Weights of a small GPT-style language model, trained from scratch on English Wikipedia: LayerNorm before each block.
Each number is 500 + 50 x the weight over the matrix's rms, rounded and kept within 0 to 999. Layers, rows and columns count from 0. Numbers have three digits each.

# layer 6 attention query, 128x96, rms 0.121, rows 0-127, columns 0-47
446495549562499536423544545453551552509517560475488519603607476470360542389558605519443435582580507514500609453440522548467451563588437428574458
514549526431568484460550450454525451435412460520647442443407496471562468565487489512525512522403402439468443534459505387541467494435545499526460
559551586518487513461484468447514546541529561483460485625619491480401541356579551485526438517483496481567605443465493576570463557427476413520434
443487554469485569540541494639459535500508486485612516444469434551558599479573467567409551550525504450410413558477527418501510485510508463504564
463494462442479438442500548533424453578541493509475501515497518497541456634557455526551456514497467589425461545504566482526598486591527545459468
468559466479551372488613483388456511493455508497614524536496510560574450494492546522555453460415479389451486501432446431486532494423523515435488
591473558427573479573540483523467481486546502509493521516508493592480485547417476462543511525617522413526508530471604453532541434451597486447428
549434541561451504472478477382479618470468547504527507487503470428420572516495546604533509537539465527487503492502528560477591435451444534450568
557476599498532584554409394533582472324490549433457495549581503490356559436560500468417429468475568499474481471500411532540478511506464534443515
571592424486530536543482425536585463492467528503542525502544516485550451548451425494584504464500521545556516505574449418558527535354447503412558
510531514572460531522557495438537502532598489505509538561549464467408469465422478509486513402486460443463522439454517481488508539442517480550482
516547447514509443488602492481479421553403515419532440514501536380490553462516520525463498576494494539559527591444449493503497467517510518582530
482525519449564555532413528538553435455487528546587507478454615457517544629478465541470517487464557536556486513479573454429493484521545372470445
525493485533468537523524495409563542479452511489472494467584451446511511461457539495419487557487487630503544494454506534432522645497537517492506
529532485482586522423604434582402564474464526487489484407466395573580502513468493528458659414550451539541439554578389454486503461596557489408435
534456436521459434451501504504578550473581453592494458442441550509468524464572481625558427433406517523531515508414563460519501434584522412491500
473460475571407541523473509494525578482555584530506565532569472462493507516506459421502482497496534475459514514497512518434513557538505486460539
535441542553527595480507492475550477448467531486429530519526477459499499454475500524515477470542516477493634525516492509493512478515462451488588
461541473462463489503471530463554483549472505556527500524478537507481472541514525495463493446528452549459519517408537486515467596553536531557446
515509512512510452556491472443440540407499583497582450444409517504614521487453423517538565522481413440569394464527491490514529462399542469467485
571467522647453482467551452460531552458422434459500542610607453500393436394535542446460542523445534438536524394497470505450509501474564535470436
470524514550488498461478470432525544521467532526467507591510466485472435487569470515624611445537592513623461521475434469469404515571516537516477
534476541406531554428594473502525494507514510472536533584547469490451496468440639483534412537516478481548564460424490539463388582541506523508471
400421535451454505531441635429501418483480430480547493526448415588499448507589473483447489522478596530492447504509522604496501511530456480501470
548495561528530483537450524528505521548494529529453523449480477541527545519590471463482536451489425509389478595454531522553552442478554453415533
497472523458563484569508420488452610558585605530589477500616471555476428536488488429598482468441569583534510510494463509484484598504512457411454
489517370423543414491536558521474429496505497597550516353467515615535500650481418481468449422456403627593405648554549430477495435491517470458518
453523491453506462701461433382410526451492466466551469418455447496603517540499507513559495450431510422471337511477485480498513430416538517523506
523472525527437518478456459496501541574537551538551577415435483553555423428480420449485545496505425502498478499417438448548463468549496475546506
522520470512454478449472526547467548525477518478592493532492497530413540511497625564479421512408505539433507474589523512476450492476499328534439
459555508465481447473534447560510465388368461483545564463505464486497495447480483518494532483533457542506435518464522477542476511489454484579520
534444493481450515498494480543576471446485487471558493432471536450470514454525472465439511453514502466472502478454531487573536455507432522475571
522442470428464474461510426520480437413546498554500456405522396386508551428410509491491493471500478459470508477477515557542395512443512516510472
516539622518556485514488513454514500501514429502575493529526559513398537392460557405544515622504470552513364486559611538503480478414523493483526
537540381433478441545494521501592514477549569523492503519563570598655524455524492466459500558550516460499458520509500488445566538503516453424447
485375528527480448469479496525493509493504495485485522489579441517519410491483498454471477416473428538508445507484519416468413507575513432451464
551521539490550468510544515490501569426452412531557486478528594497407461535477401440519514557439539488463440416556558499527519523504505516485397
453428552558432476485558474493480530537441472554528515469493383541531503428498516456444430543549479422494552553457431444542562512452456424446475
442578468523496477453421539395472507489557392517554396486476522494494460556384580439514448433489457393506528503573505510515555474567350520499515
468485488319454470516467449484500452579504616509522550487519537443372623540550566546450478551455588379460508495460417474537472559483507495597550
495536577495561601409528622493560485445455475470455590469549458451453526582497457522497527497484602492556493462467461466502473524502459633503581
457431482503494558666443548535587437491455437521444506439541533485414482492551520509538492442533510488467606460538511505475478554497513435540591
469484543465536434479498548432515484513489508538512534479538468526526493500517451504449467521509565511587496582507501544374502477493401444521443
456523469582514403537512486512474479502505410596466506541558434427475452497576559476524386528506460471547481525465432471363497422511498411514589
464463501489495478538505547532526435495571549427532440514493571610508433476510449429602477491354547555488541570686536422509437512485451461447548
520451499477462408482506513515441546542385537453543525444492457513484604456456447558514380591575505478617531482509495454465504601494479477427514
499581510482522491460483568505489436515473506475468517443462513460544478503545480469550503459467419399493500470493447465482501465449457498524534
460436466343425533532505460414490551437480443463504546432477532458505488548514522541449666509533585438553456460472470530572501440456499470548581
509611497527465541472544409503551540507552479484478592647578514550568464519527477460479511538527370487596457490450414542496545563530555488492486
625439440441481537539434486491448474546517514533553539485474517486518536482418562466464490496491443512479511509474466535518530540465494503511502
532535462493501453489475453449517532458532380509387510502544478447441447471562484439480470477436495491478582479484504539491478499553490579517542
546604565409509496519493450445506533550470564511500478417523419430465603515473510442474415392420438575487514548601544537503490362562538516465463
513441532509478475527491481499544442361573476543495532460507470632479481430493529534544577490537421512530460526422448551491546484551534570504459
496488463456394524535502452497482559528497501455437522496496504486516555487439503403536547447536534537578450527538518400509465500564520451520494
495500501621510550478545473515491570521520574514501536523512432558518543536580523543471484471596522548581511527551546496541454494566373483463517
518586445500552439566441511420480479550506442433555420493487519542470483355513570489494445435483466559487494536443466517488568473477498410422526
550518432443438470459542461500565462507460489526431403525520561430554582510459481417487530487416433525488557599542476449507458544453542495536474
464493507476472459594453540460536399564547588596436517466539591527466487535448533423487519440478500519440416551575474515507527550440556516545556
500451470505470476430548503480459526535457461442500540420400509519491441630433509462558577415509500562384472525453491430573450433485524627562439
492589459517510495455436504476410545474537504509522482518489412426453461577489531554525596500577465418542521500514447474512492451527494459421515
500431428441373509526467516490464506538500498504526553432448553546524521518546411451407504458538627456558406448460535465440559490500524467511598
421502477549513481383558530453491441456466531506544507483450462538511473565364485440435552457432475556628506547540483515358513465499549501507471
481439504541499485492534497612587574527526556578465416498493403525399529488560530462539492574422525493528474403513511547496440516464369488491375
510538547520388475523482574523500379470547439465569439474509495595505450530468514575383543518447525517531450448494394485477446460498523522493527
488560536515515597503588489509499495511582534434485532419573449562376473443483632503539472565487458596391535533529554489566538495551571519427488
442475472460525467532563460413476445494531455557529452490416522392492508518492447489504525476427529499492489526479431499444504498482492523531462
471524520502460499476564433570484543472542504491489578491488472487415457567497571525536532510581494507528537451557550464576491487562579550467547
451477524503565454583492470433478494536440452454471445527476454532499477517498488530538440486387536454423535568521444453586497523493485465467546
586505497490472488490429499480571546508494514498556521591518525499475518528510473557477516508506536549559584491543521489359469533444489510492491
525502470460561452449467451532410512463474475531597498526491545411571506472504483393492499522476495508578486450527533550527491491555506501539546
599474528488514386489501582514509404433465515547518490524490586528503595492499520518467565540525464474525542447516524522466534539524505506515441
497555525469449551570520459527489459546502596540528546508556499526406488469509501381473543499489515526433503468493422547535442630510501489479511
471540536490433470561507469578511540499552508549446544491447562441385524569518476514374430539584535528511498542432585473520472505534525513456453
589452564476457466524472488508490514559489541533568352544498511540544527422541440466621454514529355468441532524514496424530499463457472462422484
440484493562516463554571593553552531497442544523459533562513548451438518560418563509516452472519531494487491510451542583455509490518553567514580
474489440474510507472550469460423559449497416462530456455466463502566593498459506529486506555569537540574510544464496503493478518456395503531435
485334463448513533522498495445463522476518520631483572490462519549512462394495441487497410453536567516465426424440461486436553501528500515509527
463429559545499468472534451438503519559550543488472540461492430587471542568498508447485432573567481496514481505492593450552473490514641467506533
495463480571489458571533535484479567490468473493494513515504578436507481577467563483581473545495442596534503510465568505487447552482473571339517
504431362501456442507494496461538569503444445531498390512495547465561570481519409449593418468518485466503577545482474668471476503582491487627527
453522495509518479520407490510508493501518512502445448449494474523524539519487605444513521475491395464481464503563471486522418518503567505461512
538517547438513610478522515588549518475578473497455511466546500543492544395466511509460512482487506520509530537506526520537530492488529545463505
438513483483515497528516488423531480566519525467463488479471533466485454526532495493560476520521453550504498524489511491574409542510501492563496
543519459498486457526502514553460476441534462570598542585482530499574554574511502436401516483499548452515480522510589498426607448536513495476534
531518597433496547399471445551495484427487527498466438459473487427374512447359476527520507544438475454535433488495444520650460525391494465427471
472481562470552500449561477479443560539543540477511512507499392548426521520476557609515568484414532448494575529487573424519518507521517562521529
453495469618502502435561508523443433473513461480442473493494439509521497476428430456517549419519590480546442472484487492442543404474518526489510
515412480538498484536472437517458485451492562485438515471390504596548556544473497457406562450476554521462445419466451504544501562551551500428464
559451459438468505542503484562597519454525524448462511495547475505486491512574450470481493537454444604519550571552563547616520446460472555468526
455496472474461420545499540505522543458475472460505517647534505530449577486505461439468484423525567522499475573491497508439440487469528475457479
447550444451479429425543585476504484525506486550645476578499548476486498516486477523422492479502485587447516550541552520446447525487497486636476
454509563533534428414442504544404491567417506599472516478508475462583464544503530507567510550513434481460562598542492502389569424433499415518468
424519561561583479490468505508521548528443514515530454362485431566498461479430525520569427521442510522547486536471372517469441514419458472542508
447485491493525579543543504504429463468477514539488456406549486535536606471483503484508472532520463610519504458521473455467387457520527465449490
391516436558487514487483473518480553532444487677628489553427464410493588487513437516464474640521470462523527420557474508499603521464449438508492
384492439541541502516591500575577463456565453571414489485400378619486510389498542554464493499488517535601503576533500525526397453540545461486579
486465580608522592495531490532402468543515406471518395572433540460459430371547539418370535432522526563458533459570451557447448430531552429521483
512456432357489503446469518532569552434587460496459455377531511523430404532468384479472442551504433467503465585503544423592537519559530492518433
482523441578433576530529511454455538497542463682421495427453508634556460456553460495587605493391539503511435571557483527452520453506442448451527
512475492549479545570558516507498507428427500485431528475451442484543545490442465393609451549590496572456423452539471614429590458472481396495541
448554559531492456560511538488445578396536483564547612424525532529438518477493479535471528526519513583527496507495508521544582505472487494482440
547459483469436474380559526491537593437491496482435491513451417420489535480521523512432593419503545427474438411506472418481432441611532491503562
527447478483505554472491400482570502449508548511555489525492550508550498569533545459437498507514446545506519548513578489448497489519452507392453
514568550406378369395491519477446473529445459511543580516498442541552550503446533485514503462505451507545465580532501559487490533527503474489483
461575483512504557419451482518524477547466477418530443450486455510532534484538487488513528498532502549432541574449503495423439481436532577464612
449508464552490473413577605537503513557493543541418526478472634498498363363514587529535452491521410524499476479484538491545566580530459577523512
500506389426479503557434479536438520540502515401440520550542474562507532497428492498592492583477468418505501454516500479561463462484558525508456
550431577500495510540469455492424560456508533569517528433515491506366532466554482615507523530527530450548505544460512537502553455502442523433491
512464601500440519534432467506533596434604543474453482515482478516545390449485477465478552481491367501478449518608545591524551594472467501534601
472441507549516576514459603498413532544469508498469512557501456551515526530505519618492528566534532561540558471548485433616548525511441495629464
538473498637578478585513530603460447522396433474560532579550482493438531562414449424450455480428665545538523532516557489446570413482471428620482
573446510505476450506483489529466583572486581454542533533567501507573394489505450616546424485451497544548511508581530518439493503555529393478414
498516467450503497442500532476498462510426491517499604569508553630466517369497473596348488501582473528448520511471499567550542580512526502558467
468590514483515551500456513534501443462488458467545485369510536487545498524512502442530517499427453534420536516491572459601507466555475507567570
434453527478449484430480361553401524518517474491446437573560462476399548458547482577475492510504501593571636516456450382501536398609557517471486
564545440522447420442349454525480571521569467458526463498515508485455419468445617492520448491510484447536612474579552495483432398573472530457514
478450567558459467452441409507514521567503490484568556485481426483520572560496433487513441469568429515606413430499409478483483531396461522490516
420524462559481486447531466514511447544464538451512473469533409566484455445645550494456504546524545488593468467461511435554459499463544570484482
461527494554516462528517627441467530416461439540525487437626484446575485508496542488430513467468474519538559466514586535342462526561636545620460
472568539532534529496473555516473424560484409523397522563601564529521480486485594470545463489501394543487480479482440504450408476487468520595460
578517545500516610465474452469514509456458519507512549536463526487618439556423461401580513498556597480504554501518484527521515500515461566494566
507515473584590523504557510436578516532462520492611476537490424465402535517491556570446503431472423523491541424432404503444511515482563575456431
555431548499544496443549518627453457447400478567514440539553487523542455474478499385425492451514431520554469538552578510413446460590488530519503
517542468480402527482426462481488548541461600503447443564370515443460551489476438484549489533481509449493490493507477432437557464492455452472520
505473459511392499561507487527538382510448534580662427510512557510427518457441428504511423524501595409506499407411477512519650479444474465527506
434508470556517360481475461497444472558476593436503400561536535564563507536633470620649483479400530535536482505512559525492416430588472466507445
606517506546524520421484438538486565431399627486474478575521393525533464489590545620541564561533427526506550448458535531553512520501503430559524
559513499558495451455493489476449469488549577439515548529494489600475536462451513479510460610544603424496530510561526434591473483450448419500458